config = dict(
    activation='gelu',
    norm_place='pre',
    attn_scale=0.125,
    bias='none',
    init_std_up=0.0244,
    grad_clip=0.5,
    train_tokens=405400000,
    steps=6415,
    dataset='wikipedia_en',
)
Each number is 128 + 32 x the weight over its row's rms, rounded and kept within 0 to 255. Layers, rows and columns count from 0. Numbers have three digits each. The size before them is the row's rms in percent of the matrix's.

# layer 4 attention value, 512x512, rms 0.133, rows 113-155, columns 256-319
090:113138154128114116163123159182163142130114112107121095170156117146103116156171135181146163121082099094166173136169147154161165135163128206196085148049184178065125101195128157097130114100082124
085:133166131167147110164120151147170182143105100187136153052172182132130160192125138102093123134203116162106148131141179153189153102119111186131193139160163116132137120157162077163137104113174092
090:120108096170171151165097139097206097158109143145133131059135137148138091150049110119142123127064137141121100139144147147176140129178160102136170114097129087127160125124168166155114116128148101
097:119125163126028114114112122136140162143123109133097179118109096130156132194098157103148106062100085158166132156154116093188098105104177090134085122113083180091139161112150113132128109163127191
091:143139115178144086120113138105129114129131143116174088130161158076115128143085095142165188120180159121179094139106104138138139089058146100143141096131137153089066124202148152146122094150162124
086:064094103088091133141149147101101128159113162150184113106156109109156136195144169128160106131123079146100149080088186155126134129111116179104136159123094092093117137090163124213115090131132122
090:085138130183160180110176150118120143163144109140137114118133139141147150092108106120147208152124104105157091125119106117080159119166165112155120107139103148098144112176176101111113131095107128
090:072147147128112105147094133082138142115150127104121123146151129101123149089085081175123142115085182121089143098122114149132140182182111135105152107106131105132153138148079131086136144187114101
090:100153139144122125161145101097115129067135131138132101190109121120099118175102081111137088145112130135158108143123109104133101172087095093163113129163138157102103131149172142105138142129131123
092:131107144106169174076152072111062133077094117133139122096098139120111168100160123141173087127136113084136139157118055095100150095120103181103163165146045108130091173108133099086104126121103140
092:143100117166110119108108199069113080150130174154136106116133126187120162107118125183146141085100123135153143104083099103144158095101150162207128134081093112148160118125127116123171148172069109
091:108109143114110143064171075133152080114164170084108158146114101230148059114187123088114122041108089155120149128110190108077146087144108152167105171080113163152135102152114162121176095141093112
092:089105106134112158135116075190109140094114103097101145171134128100108138131140079116073084102100139135105136094127145130122148167117132125128152190157116146062133097106151176141117112147142194
091:125169120130109150141164153149139125123138160148115097132163156175186109085138103130165120114166120117116114107192122178070193120168089187146169164113175074128134146124169102110089137128126127
095:153151133107140083136139089141127121091150137155102136119086140131084137145135139141122152109084130110141114151168036075170092089076060099104150133118111163106140075128119130145060111143121125
088:163101124126054103122162141130085110116136156114164121065098135156147113140106153151193185145104161113107085167126098046077133159156123142114119161110100124183184092104127171082105065133166045
087:117105120125090083164116161149112124121153164183153133129128104132082137137124146097144111068157187140114147110125144138120115160101200152144098083142098150116116154065116144116080071103158079
091:174098124114145178114139163105120091112155142093139161081159112182090152048067114165156094092117085125135136170121145091123148151101128143120127122126115136109136108188176091147088179121151112
085:099090112152171183183164186120120114149111145151200118094103095105113145097135127162152139125135165131177122154127142185143185139110129164153110101144174156061137127113115173083131117104105093
088:101123134114117122115079133103141090119116138093148120120105108128081125128138155105172159118111180177106132079142155094180104116106172099149110119116160068140091148099156122191148066080135141
090:146151157115067089139089036209109185119154074113156109146152134160079105127114126148185115153120097038108165111090085105105117132124113083097107115141109075109157119073121083165110146146174174
089:103138086133105132137077101167073166129170130150126120058143162205116118147162102111095145088132162139095149109135176131097120064110134153112137087125165097099126082154167138134126180131130109
090:109102110160081092089151108152150078158129154124145119144111134105103100119100125077155133100108098102181161101151176169156113081175076117132127124172118122125124155178101060188174144174115078
086:106198142089087159116101137090096077152141107100158092116148158160098082106114114130126059170111122084167083148152171088116147099133151097129164099063080233093071173151099172129096144080103069
092:185146113076126124166088129107132134125182061104134117117177155162133099133141071102140158167203135145173115156169153146108101114143144066140068153139075143101176125105166165076100137103140159
083:146115129173149103166145146140131122086108078129192117073181138133156134085112202125104089122126130114126136119087123164148196195079084143184096128142072156141094105097140138116134140188084129
085:123080086192177124036082149177149088082088123124172113116118040139185121092130112103150130101034106121120176124144067111149149095062171152119106130165123124125124180204128148145142177162139154
089:122084103119104148095114091172104166153117122110125175205165142149167180124163108140159091138102111088187114131139142138119119059066168158146128159131105151117079082193097087125141154120107184
091:091130123140121158075136113154118118115077061199116120049134116164172138129131079111126104143123148101147138092116077139130124144163103140115138087097115181176061108110083181160083111120138100
084:131091138095088122105155136163153182119152166168145118109112103178178140156123087144152139127143072146138154167107151076104085114123148126138145094114155158107094097161040122106210060208154117
088:132141105192167181158083140139079119140131106156154137141127131141131051150119076163121131177122149152172146118094063115171139056166145149127074165166102130210155117096091099118123138066141100
086:172176133127188137082103116134085132138125146153073120139100094139100137185143165135060112093100162172154115094101116143153134125106074107168136170071153138100143142124148159143173136025144153
092:151150137093117180124188085113082109096106153134148128151144115097138148117179070104162123082124162117168173160079101121191135122135161149168093047072171066126120128141149152153131111109129174
088:160147132106187090095165121081108123108067138102130154124107136057072100091155126188102181102159123118136145147104097101142114175090098123091143120170104089131148153135179164077139088090143194
090:159133094119113119136083123074172126130164123142179123141111160199187204086153165110101135155092110109144119061158132122111108140118103144176087140117108145087084083087089139085092084130121134
095:104164104156125106091154171101118065080171148110055200105091113128083142129150155163153108105103174117124104171126118080152095158129100139144144143104126141119091131080125147153153163115136096
086:167162170104153221085143102122161075083179107147178137152079094168148126141167112104125178118080089115132093156203103079161207107071140139127098125147124106147157151089131129134190084080110075
090:099102130085134146128207133154172152101142170133095090100104088169113112135119127137169108132113091156146051124169103127146195139153128153128106138136146109162197154127159130146181097137125131
089:113124144128056157068186109148096156126121102110117093132150138165118106162142126075032106154117195085104158111156135143091143080115149092142080074158139105145125153081117177094091096093092088
093:130144096123121189145131100131096097130119119106179081158168171126145129129076184130103141159137101126100153155077097117130066133136184106116095121118127141091153197118088093126144110124155138
082:162140127104101175129090099105129130191181067141148125147097131106139116113199135154081071145094140158141141080130168099103165114176111116094142100142131116124126117150100139090142134096149151
087:054162125167109113102155123095120083109149092153145140085104127129060210144156170140133104087135125104111098093135114118088200148076048135124124124145141101062070121119100168185101144132070151
090:152112174105103046131112214126139101142085132164150154103063087104152125150158138156134089202107097111104121120143162118133147116139070148149146084152140139105086153155115147126101149124131116
# layer 4 attention output (transposed), 512x512, rms 0.12, rows 113-155, columns 256-319
093:136122131160090155133118116140203139139117119175103141106083112123065077112057170140134147129164118155138068123190200093074075095110125121145117131070144141142105135141107125114185110064159194
092:095036112156156115108126118166144134092093125119084121093106077089100124086060128137137078162128121137111142063080099122118185133184176126138149132102121103156145059117173150134137079149075125
095:124147110183125150114125129099172133145068114161074113071143142142079135158104145121151094089111135140143078092137166157138071093116177097070127093143129114149146151075166149156131133120129114
100:166146064179110025148098121072167088091151119138142186140163111131169092122100206139092115091094064171166237110163127089159111179141077140079171167093105106114072118155125127182103099101110124
095:100099159164134125163145080117142147097150079164138120150141108103077121120093143158145127147117127143137098129127114102100136079135157151086087113160144148130125118133111136141154131125139089
089:105102092124111087141135193157091140120075085119148162176121128133084096206071168116138165170070163150096111151154181139111113150129122215151113140161125162118108135061118100176141161131146115
094:129118118155116150144103131116120139160109161163142152086128158101099115116094054144136165124130159096124210164149136070113149116222167092086112108196098157151130142145118062161146099177156146
095:094111226131095116171126164167082131109123119153146196145155129107130182114061148170146145122100103169063071101140141135119126168178166068175128158140142111119109176090095107072154116140144125
096:092111075069220071127081115140140139113151092115178083099153110122113091100143130068112095051133133094156078150113146105077147183141082105128109193116105153106196072135130088126111127127113173
094:108184191131077095065136135151086078128099144135138153159107129114121170106211139124096123148105167148098118152195084137177141139142140103083108133102120151115083173134117134129167107176070157
096:105130127121077121149102076042103142100094156126152122094089122084153125108091086181150131095075100183099096132110144095139073104105121133120124120105150069129128079115112155182158109149058120
094:105115131137046199095058123129132167103120109173108161157094105115075103087173115113099155086127072132100146167112119126103119087079127140142140122075138154161146134133087120142127112174128115
091:192128137096128142134099121171129095065161130083131143126178110117092117101084122109121164123104154091108112104112111089101163076174148082180174188093114125102152145137092120134145130128094108
095:137070067193139118072106157057146116154129130135126141145112130100088156197102151148151098184140163119155090147179124155188121121071133131058123131071142154134115130135113116123046104123103132
099:098142138122120086122099094174137108065146140105152156157139081120107106171192109135144105093127071186100097115202099068117107188128104040103106111181125093099143138168167136102081090195123103
087:136110170108070063129171104080116077151141083161155106095099136129100110171135128079197170193082146137172090146129127130128157158167127134094081080081190092093144075080108209121136097137121129
088:120164129145097150098117097139141031142158190139100190103125146103082133137096125140135118108104168147129095141115120130116098166116135102157165200149112120108114137147130085112122129061140167
095:080110080122117154110146155114091100151148126119147112067088122143153144098115153166081082084113139211195083106114126153128133154187081171196124114093071174125126114148086120085057120102131129
087:161127154114150196126107127149083056157100150133150156142056108163160119135142158188093114133121159126166109109130116155166138197109176137119105060158109070098134157088177155068115106164077130
092:122107110135153158108107130117077150095154122151111121115088121100126154130137156118175125147130167115180097177115142148172068116137136078125113143065105142111119148114103093114157107113177094
092:141140153135106128099156147166157139091110100151152156188171185178126078158166095144065046146108130125140144170153076167112092100124090096184114151118115060158078139160105070141134102144134104
087:121122093089098150124151159201090153189098142145158155077125144220123127146107163097096086094144132121138159117205094168103134093170133188132173124075140119194109139122093170116149145159123144
093:143062099204127176106136133125118134140128144115120087181150100138119121085137126084171093140160163153133111137135129117145149126169167138213063142124075092126143117115195092103173141100149136
084:205197086100059122178133167129133053097118107161088168089124204163124118106071124147142126143071109193191146105141172157186143164113127138100174133098127170146080131130131162148129140163081080
089:133155090121125192201115090096141080164149127097104167102123130134120135125144111179159182112144168143141112116118133161086128114149163094099067159158133137105202140141147155162158113096123144
086:107110124158093044144145060136123105160118139128148147078200149099165143157163117138149126116112119104085131086072121098129182183108083129124132120148097158119144106146097122065170097076138109
087:154149137086112127107123130075119143084111158147138159102131077191099082144131105139086163141142074162171129121134136124117162152131145152153019100076144097132106162125211178137104176089171128
089:112094124177165145134159098192092110129106115112173153122114090134162120166124143124116061136156139116209163086199080105122116059145150126176131104188113068132112130143134133124129122179096145
090:129159078145166105115206069112122101074110132143163115106091080168139139114157171091134093103099118192124133136102130123136185136111119153210125127107155109149132124184120118173138125139117106
087:141115087173093134096076152136071167165101133201180118142124155140153126087181160134110116218183110133154174110130112136118100112133134085121141140119116140119091119161077166147141174151118154
088:126134131139127130199088143133112138165118141119155157157115137129131142198124105104132132106172154187146125120167139127137166120086128168156078105201141127106184116065141116134089155141165138
091:102217084097059108151134095127074105114149102147146124149076110071215132210202143095088074107149197159130212151125190130136177069139156081147139138124167155088109200140121163151140085085131096
093:111208131111096118165126105149143085136098151111070153153117145125112176114133151084127095075083130123176167139051119136184226183116109131134148132145083099171140158160138130193150175132133183
090:126150096207104153118114162073121107107130166147109133164109091077151101127110159169110151123087127091137138125092126171106091118111163084087091113108137169094097130070132145167126066091117221
094:167117072071122128123078175141195100181157129134174077105173166180158147122133128095104118115132050133143134132145109106072139169164053106126178139079133108136082070148153129130114130147144132
091:151117142112119073110133090135115091133111135069127109100162154113119171114170168112165154137061124124112132112115190174134130089107092173068148130055132133155134112144112134173169058051124081
090:153127163116151162142103139150141121150150133129142175162148171112238140144174148143115172105132118099127169134121121157198124147070108097145157120150142104159098199163037152152154117164139095
092:140095137169186089168148099130183140110096137069084145135107153100108129145188120117174120091089102105112122098145070158117092152175097204105079129100174150083114101107115150132146144146165135
089:159066112192121165131141130124118088110102107105123095091120081154118067146128118075155101136133148153133147153080146141151102079120155104086117144163161123181129165138131069108107115100145137
089:132121064166120164075154155106082120000168097149121085103155127113113126145109111076168162105048156191115161085084153133093100133141155160211134141151095154104137214149203136092129120072120124
086:119143106106144102104085060060161130124164137155157111134117116149125146112224164110123150127125113087177216063094192121091175115173178144105148132139142169151120104083086110166132122155198150
085:125102135136071122122108143144183126102155127125142112137116084121072183180172089155128094082107160139122135085101086127076138072066064131104150150135157125124169175113149114078134102088128159
092:113161143087106114094079150115114106096113075118124110109137102193142148142119128102153116131117128195102088111183125131174093222113086101119172151165153122138076146119160138110146119076163154
# layer 4 attention query, 512x512, rms 0.0951, rows 128-191, columns 256-319
083:125154155067101139126086125148096158093118172168119105151169122120160185120159140113119143181133094146142124125153141143131128160086173119151101138090170151091159110064203104160114136143103049
097:138080068116134078119150114070123174156109088120149121047181069117129119100155095137098175149154125144163129116120102111171153113180112033139166157151123146134171109153148060116103168098114144
089:085144127114185159081109151147143104111185168138147108168124138096076114200156145117096105120095183095152151167093069177135098106145151223090179120067154092133093112107145115094170131176150107
082:146135122075126122095093138114048100162173143145078164100154076128131147081147152114110178120166114143127065138148096128109166169115174127151201114087061086070170175086154152121124193128096151
094:094116112101107104138149163147127120140078141109182110069119145118147073128091194138191086121115149159113151148173130109130117105134141068126076188179076135104166166069096138141112073069146138
092:087157087144122055114110159096184142077166146125168097090148131166075058165113160131191121101176151110113187108121113116106128179109112147131056085142161125118120104099113110103098123145143110
090:195147138087179096106139099164101119116184150145161116155135149157133118144171017128100181112142142115173175194117135163089074152118091152111130100094072135199089160107147135110108123160137113
081:144143181123138183103134170170130146211118150148091101157156049070179153084133158116134177123116095158091111085088139107140082181078107125048103102139121119126123121135113127100082125175187087
094:118101171159123150171105154098154092094121140099119117058142188138128145116115183138103103129084169133132105139201143117140113137159140086121117165172131204134092092121116111177129132080137146
085:176190064141135106122070119108179161120132116082154081129111140120097135159164131171078208158139089114147113194093080123191157084140143111121116109150137130154128124124123148130140067103149212
082:130096125122161111104170121044139114152172142141096113134145065134149122145104152111100155163139188125086077163123123066148143095124175123147168149141158129100125061114144096065099097116147129
085:067086123130161124097154125123112134133165164115130083067097157142150134098134164123126087134084066121094120093145162131123118073172152087157104136134143131044109181091128168114137073122105143
090:143138147166132121106156107119142110091128164172161123138173176139167093174151139130157162167172154130094145160136130144181148105094109127146089136131147141111189168081138112160129147097119141
089:072168109138109121103103071138106184128061092156124127084158147160092090162145114093073116118170087188127151180097103098121117093091089190095115116068117120141196096148184101117125099101127132
078:120175124111164160107148109196155092096153174160124078133133104157066137103132109127133122188072162140143147119113142143099152151142095105188165103110106112114144127118168160162197176166149090
092:130121176155140103090136128138136127136107118103117160046159062055082130102185115169141103116134091102150085130139139171110150165196129143096179154188154168065115109179155119192173045106088096
093:156167141174145188121111124140155134089126220081101078085083160099107173164148061152150150162131148155132149199099092109110085091113137099088155099107142151144169165090126143127166145154204137
093:041127100166121069131148095142114142126118143118188091129158113196049073115110029153131082160158145088137180157148134148107159115104165135165112189130081130201147123165070132112139105159138190
087:152078100123149133142106146148137132146139137123136141094100112121133143129121166118078141122106081114082133071156114131091177152182161201155151113175156143097062084134109087096161147150115118
089:120165182084100111196162182111200094126156131097144156144119164068135151163064176177135134131122157112178103079113130130185085146133149094115077132156125149060134114158115110112106096157147105
093:170100162100113099192156142103119102085144130157121103095118095095137115117116171068163147099076125104126219161109108122092110117132160116194141176084114195048131080171146167127098162100144126
100:082106156136163138190166105112120094165146111131130152152170134146129100096102132090143202153129157122134131161127088124137135118134113075137095070156146127133078116081167130134165097117152161
094:117118185111071092151099146136125133077132179145165103140120145106106114112096135151152086118121167165177115109120151123132109154126114121131111148135133137102124118143107168126134124162169104
097:170105101190138167114139070113087022123170104092085067130114116171138097138066160137116099158117129137199100114150089141141102114104058115153131069050138077153128145175127136121128122174099182
097:116106155129115168108142095152112109137141149074071106159118147061161067144174153145142127130143080164137090093156077138114119138116128086101146095114147110124185120153111184110158105085124132
094:145187151143186147193128188180165163110175095142195110153147179125104176188123169116129102134093131202049194119148094123111123118121137138177140177155154153067181111095109122176143118170091115
095:119147116151106150117126094192126115119117139131120141154127136110107106163054083150114148091043183138143086085144149078116106124166125166172095098172083089147207048124090186152136150047083152
093:100135140133185124085125137142120089086129112114152143118143171104091170108111127140111082119146139149039062169140108136131133163148092160159116136092157029133084179058181190145113152071102137
092:163133091185114172159091138093063158146147137123099138155126152181165100124143133132163151162096197115128098175149166073125086097122090149123129084093136156124091120131115124185154139181121085
089:101164151146089088121125091117085140131157145136132136085126071146179092127125107068100147088053135100170134070126108153127165143137101193201177154191119151200164115161072080118168135076112191
099:169113120133112178102104122123163132149171160143061126152112096083114120124071085133106147091136102084130112156093137096147098155117164152096050148128128151149158112147134116111065197133143087
097:113141092145176143118078191137124092111115113145127181124154104121071104169159121127094119113155106128124211119101121145139105135202135104104126160144190126066129113140153090147122050169129142
097:144182138124108091139207108140085155132143141133167113118113170171154080140133067112125193135076215100153128113065147121193112140131147180127118099153113109179082117156124143140074199177137150
095:120119129098132149058078090164099155130087091148102169091188117129071136153138124148128153084169087141086124102132135199172152102234106159110126169129107151106173127151149124123078130067135095
103:052124150133154112086163101174104046118086124152096124122107106106136128105189139099144167095221117149077119125125101158096121146132141229127105115131083151154128127174093124084115154152112148
095:163124131127151135173117112136136131160112225114074124163093155148125041120162152146113152142195119174138048162155094157057115158129097193094106142164069077134102103125106148095148150127158172
096:168126094110132122079129091186094135114069158123114135144128071171082125117156121116131091123119148069220153086095095109100113146130161134141127087081168103110107139131171124116138193175090125
098:143120093135101127104203098182168156144098063171194150107148155118124164100155103171136118172155095136141094148126143146141134112171097111121130109110160139140114111082126134122169121122182182
100:109163120122082067103162141120127127178100109140126109109124172148136153140121093109177094150100081164114105107169134127131040130134124103073116146059153125185113085115101122117147051050188098
096:119083153142164127129137101186093122098157155134149122183126165091117068101110105133126146112179162151155140127118165179160116113114098105099076073094167081129130151130185079134129110063175131
102:119070194142069168082115090117161134141106145121155125111151076108101088230140126136127057094154133134123154145117112137150177116079170119099133126174086174084073162148143126181103137149121094
106:185136065130091140117112128168155128164136123096154130158108148182151127124075138110157116154092093140133124151138144126133150135166086134134175117177160146132138119138144189097158131113133235
105:149077084117193134162098095097166079170086136165064133082122201158088152148109172113111081136098137098141174142096195140142158082132135091110152120161088163063099162114094156072125139146114135
107:171091048167110185076092109161120097147141094107141140116133113159151113088101152142127114142170200159098159210157145132120072101147117133131155177135169115131084067125177100171111095169146144
096:152079096121138147162133151142118097144121095231169101151138065122094144108120118172128155169142157107129108172136071070125103126131145065085186082124076096141162086139165107087118142141105168
101:119121191171118162119135079177118156181176100122126096092173110136083131123125168157132134109148182120124163157122143127089160181170156098064145108150172136144161174076169155079187118162126100
094:100094108151216080131147159150114110123109152118143145142121161115108099197132145115167092137111212149121113109158087128126086125090079129161142159069139150072185154134133092161147097097078162
104:082154165147117113063115151100145115179138133133117142108139193061074107151188072119167172062149130079104160139142126146158167138172171166142146188140164145134147115121186143160171119151073155
099:099123107095124149138123085089098103103180076111093198166135150156104097113093168154116082132188129130120137155050176155112162123093105104126162085057129138123119164106073171125201117113176053
103:158139143138118117167129073123121131117118134137061119111137086164107144201079149098127123134116132158128121165140058124112121121079125105247119155074118055174186115166146200184125100076121146
095:136122132149046098127181135137198132104165136096143114112101153111133121116135181140139072135184124179205134134155115126105163169161141162083149115130125161148105092106154107140105147096097161
102:135073113162126128088170146107077161129068085135088124122116153176150141082129077115067202123138144146101137158144044159083105135126087126132104082132070079157177149106156155124146119131148052
105:121126120059128168146129163099056122058149137135132105153137147174138121121126073123142177129153111123136152137111104140080138146127196148187133131160153185107086159109130157113136108106132105
101:141113137132113111121144127057142132132084115169109141128066127123150128081117166163111218126155134172155139115152106184129163154132129150181141063147178161164156075106156152152116151137140107
100:085082165150130170103104102111146135142157058170108144151155119167191086144113120170142096107118097121143117126147094136166088120090107153112060201179095130163074092128046086135100135145154143
105:123134124174130120083155039177145067091136118073110086132125191158157103117115141165168162154123148148109062179122083124153098142097088110175086117127136139109140113159144146137114117171124128
105:115154171149149180132087146087104125120161128186092086166170104085136140145154172098139104139140109151107169141156102136122091209102094109096117076125102122112079149053221169127095116112107127
105:160109050133105187227106165163137124109132074156157146146107105150225083127114081134083116130133114094167179142105140090129139098155152120138107116160150105143130140181187113179143192138074127
100:098114155091108133099153093116130126155110119190094099175068102135131131184112136141147123142128206082136133103121163120131152130132183146143161143105109117153091170078105103136122099146163156
099:098186065125094089183184149155157102064153210094169145119180095147153125145065129107114143106160107203125124184086144134147141123170161148173098204146086097098127129136135140144178118192062138
107:172050118117110105068159150132096115118150070138183117121154170128090064156120127112085067098069136194162135151104086120146113115179137098128111141179150117134091099106163178118087129135192139
100:150133151118136121141079132138167139104107152077141117106080125102160115075126123115118080110138076095131069096057137151104109153140104084199123128162137157145133127145096102143056086113146132
104:158111135128170124146136146090036136053096144173128145142172180147112144133172106180117072189147109095067132137113143107126156130185135110135201120112146107131159151140114140079185068070148134
098:056092113149141081165100118090142115154126099137074122080115151174101128197150160146111158104083157221143183154147100125150119169166151099115131095149086113136131129115149150130117154126137172
# layer 4 attention key, 512x512, rms 0.0951, rows 128-191, columns 256-319
091:140106132178110147078099155129122104076124120102205197118113107144092114130064128148155090141127091104098090183171078148093115136085158156092129085130099105139113111128053179151144071130141132
081:131192080115073125117149106151110143109109152152171109051122170113156176157137127156128095118120104121102127148151164111058115110099081113127160132161149117143102135110152131087146080112112100
088:213166154104126155176126111082057145121065071128138172154094156117139143148074121117153129145134080164086110130128148161092110192125087090157114113123083153133160126141118129172120124134131102
087:158136117145118186133120129115174127192152134158110124188086168127075155113141081124087098136054173113175137068151128149133094122127149138128058118150171121120153133145118135166166168136116120
087:108157121173116147124103132180077102125151113159084112144148130178127118137153077102069148182106142074154088144182133121146136098149135169151140099117075132097117144177058182128140136136071144
096:117094144102117132151114089205134058193128114108116109067097125116156150132117127128105110150169121125096117089105167091142149075159136169087138170192149150173076183123144112106160072117142150
092:092113177157111133125140163111085072090132150126131127178138135065199106126109104125138132122119087090095054066117093120134103135098166102173141113139127129135155088166086138172160119131129093
088:099096093144103124095161073108131141069142125117115088128172194177082176175081133099140125068126107165113113173114119154154113136144101111141054157089154167113162177090161186170152081130169165
092:112126124150110116120133121179115146085105142113121068117073147124124121167165108067150097126102183149184138115043143078100154071102102122089092081162097115129157150104149138134182171120189084
091:095100145114121152182153124084125142138120136083185144069152182162141124124148081156075083077080143141095141135117140160141071122037132146134133113134128131081139074126150105152123125135058144
088:123127148136106058100159149090132086136133185134138060107126171146089130126151121160133125079179128114128093074128140118169133136173137115150094128085035160140095110109104112211144187197096134
087:198057130177119103147158138182184071144104086112130118168115097187082090152085184176159101182175172153183139205164137135082125133141148214132148142120146057132085081113075061170105103104090159
097:108125110148111147096096131136121119121067131117143138100163087107202092138170160146194073131173106198132095114151135120121112167134155132092131121080086129048132135133120086150092198143169091
093:115158174120153128135132087151099140150118158117109164184135165152149135123099144203124100130145160110131163135139106144135178155155173089120159155134132141138154179127092111145080133157128107
094:101145154171123083122133171084175064155135170108118152168092152140158134118138090150085114159126218189111162150147131107101094113109108099099135140178137144162161090131098169118130128094100135
092:085147102135089127133195130159065128072167165085099036131114146158085157060109123122146104135102123128131148165175179120164094160107151120106038179130143119139133092055130130108129086172176173
098:075109159075100102074205175117155071144157130143111123127131106164168148119143126177120103132102173121099068146125144105196153106135082164101120155117107109163146101150135178136091164129174162
101:174104170108146173159126157144117116103105124162089111073053165092160133168113166127113109156102093151119110100114122162127194196081124131142108088161113065158135167119116068134089125127135081
097:112185176126146112111156143122091046077171126152204069096139151135209141144096124102184071112105128141142124175116176096143187106153166108135198158153033137114115146078095151106144117121098153
095:163105124086142170085108098135081074111186151125139175119096091075168119140085136081120171118163133140123116116111092137098166147098122122110182159135153131105133107083122180107061071123077113
100:105096144100174079020142164123095120066106116159152108131097154135125147126152156127143128153200155131136078112130127128179124096111132156165126104065166130151145151083123199126118118137086099
104:152126107117095172055137131065152151154114141149181111156083134137141101110122115113067089136136162162155120148103096126146110188092147144171095185113117157116100106090160136131104174095118108
094:048095139109106108125172102106145125095165124059099178171080157131104044135158113156104139161148074082125114186103179173165151073120121186154096120097120124126166135143143127092125171120118173
099:106119142115136109148115116110123139146078106119170172118167104124163125166165153147062142078116146140116137199090082155145104158162173107156099151161088164110179087155135177143192164104121043
099:161130055135176187120035146069137178098123119119164169178154136159112091132120116068119122148188169106157172158084099078138086092127088166133184128123137163131156106139078119117117088113133130
099:091128107104142149140132076123184121052152145124141084170087129122121155097121136124090146107117146132166119124145155160083073106150112114131063087162109148096118130107179180075137152086190112
097:196126095154141163111116170120158145116136116094107097068124130129149134119118126133099084190188202167140144128130127105132066050102137164120031095111157180150171120162143123064130231104149105
100:127093092121144134153129110076127193138116090076115088082130189168067111157070181133163091155120179137136186099163174126111109154142134104150089171075200115142126074066097155080109116109163103
103:105071128084128134101170117121103097124145112125130091159127107127155175075124146165126139088174147156106105189136170117133144103123144132100083085144034071066159087100107054104164106101148094
100:091126140138131137148099166134081079081118087155159149152149125127105131139120143079187171133099154150106159128103113139098125140091131167143105098093118104146168102153098095141126154149080078
106:148151106118150117180155194149148150153000123140095161126070087116156139112113166093173176124088087118135090171145108107130104098108186202151106071076122141145170104109164172091171159141152109
102:154128163101096117175151119096078118128149158077112098111149088188193137107186145088152183070138134170181122139085062067097159145182098080135131059110099127113113118179183125127095116146083145
104:127127093157106143154123154153152117125098051148174156101156106196124106088063146144099143173045091165176088126093142083123128118054182157134090163165087172098188111117122126167204130118125143
098:138074096097131123128125147089188149161105161113090101052077153172117116133186166034110121066223116066159145130151136134104185129119130144149186120154081165144153196135200073161137081149131088
102:099128119166077157118068074115135113166139147149149107120157106109109177153111123119135145096113132170134133105045105115129136113118123167049145105162144088061201106180136086120123147146101146
103:089112117113202129106119133108146117112185192055160067149207088177138103111173085087142135132114159126145162100125109136128076119167136210149148076138115131138069124124174139152071113165128170
108:080134134084138144114101165180115093069157114154095064173109123113135132123136135114106153107148140176158194156111129138125230121118139185101126135205151162134140191144142181091142123143127105
108:115141088120160118156164141163112100156128097144120075135102119084125168164090107158142111136080139116136129073069154152171130159133161162146151129143137165133081098088148086147156139102163160
105:052116069084152148100153046130124093165139121136091078099074110156126180135146194117159103060145127159158174170135145161187125094130116115129188182136155078133096118094184073179150099112103161
101:088103105115150119178110138148140113142124115109082168084118157113200119097084148139130193098115163140140164090198160147061153077179157141142117125100041122165109066112110101148119154133119160
105:141049166095148108140114121151121073103188092151101150112146134147133066089144084104079176128124133177123102121165109086132124146138130129179088137055096106127083100091155153123082173150140136
103:134096089162138097115154110156167107074117120157150096077132121114152119124161100104087121173123137147155112075127111152092137133100110172134138108166103180168150171141116047142056191112164137
104:115090144149154084151103172130130116148112099151062122132098127107150152109093103140141072122115085173197139162104146125190110163158051075121142136126095135143122131080154151116121126108070117
107:099100092139148207149133132068181192149127090141118073166096149113158130161115202166153119153152143162145113136170061173143123133114153088149116096158129146074138152117139173146070141141139142
101:128112168199149143128118192153147100152128128161122136115139114151121166158184135071129108132112077146103145093074105136099053143121223115102121166089141173151126125130070157156157120126098180
104:097134117080083178092149132133067165094107138135139130140213135099141171146157090146131084101138103139092124118188120136074095132061147143135145111096044138136129082100167112099188152174136071
097:190189084116124013065132096107148127127137135158126135152125101163123134162115157128108148088151135140157182194177120073142151080044085122106115085085144168173072090157131192125092144149115129
099:134111078122088126085198158123073127115086066118133121105103116166071086158127125111111176120110197146122135134100158134097145093168129144119064115153099172131170125143137094148189141116120102
105:116142146121152116113104101142090129054150119116113178121160098137131123081122157114108140149161129056128125139135072114047110157132125135112131153169093049106109121142134116091170134101123091
099:109195124153108094113121142102126186222100118097069140146151158186137151054151085105120168088144127104122110157122159179089144168151142084092182109155181154140106114137173158137139117093084096
100:148140135123117149102133124116169127119090180149120118149124102058127125184116126114129138101115112156112135142154133092106112148056145154149174126104147090174192111136099121236095108157152129
108:103136159114113107197083099129161150082145125141163104137090077111118141138128119093107125215130099083115134147069142099088123147149118074091125083136094186124109186113164173085157135133106178
095:098178134095181105184162126122101135095205181093121133105141159134133126086094155120163096143186131128112138095132102188106144126140113081125191145124113114162157119199200116118079222114134114
107:127101167156169145153153127145103104165084110109159091147105116132164178113180110135142091135103080115157114099165080112114115088101100163174121108094177144119161100184138192095066138136144101
102:131143130073173086106135133139092124139097052143089127118161149143136118104100211109080079141116073127133187157090069120164097149188096102159132117142161142139100101138081117100100155136174078
102:145128158139171124138139135147160105187134134078118158141164085097109110172104154134142161135082108138154126166084126155125099100110074091113114152108139135102105161139125149151079109095113121
103:101086031164073147111095107154091107122108108188142134166134125119157180142123132145125115161149147148131126163119143147174093106086133142099123091109165152151103160162124129180125129123163116
098:179126168119143152136135156134149119111123116133156129153090161136089076131111118169095127168093098105083119152113109128120141093202084100102110155122101128138114050149116155066080133064103111
099:174146068097101126135105155172126115164120120149105118106138135074119096177189200171180125139078070112187120147145182107077126080156148120142135157100128118162145099106061152154151086096073115
105:101148169106120180115166073137159123188053131126111125176114082151093118147069129136168098124125138125122038072164111103134114120145159179153116111092123114154116151126124125188121136125140178
106:061076109133146131101117118115047150119086098122056136137124077120118136103092177135109134099089161118163206142190103123105168104147100157120107089154146116153130114164122080108143138104096121
102:097167169099158130129113082144153122152111127112145067135195109150183146063141178145101134135077108167153132103073131086184058113126138158148134223118109063064137178155154089091197112126154124
107:160129148076154134150158129129151125204155151130168148144117195129102135131101174092140090045107136119115081112117114073174202122108122137141152189099123115087207183167115129171123100124108102
101:174131133181192059089133148163142128125118164177133067148159132105129162122114146172111094154144129067097123111076097086100148139100142145122130152137099114141103134073125159105119132133127156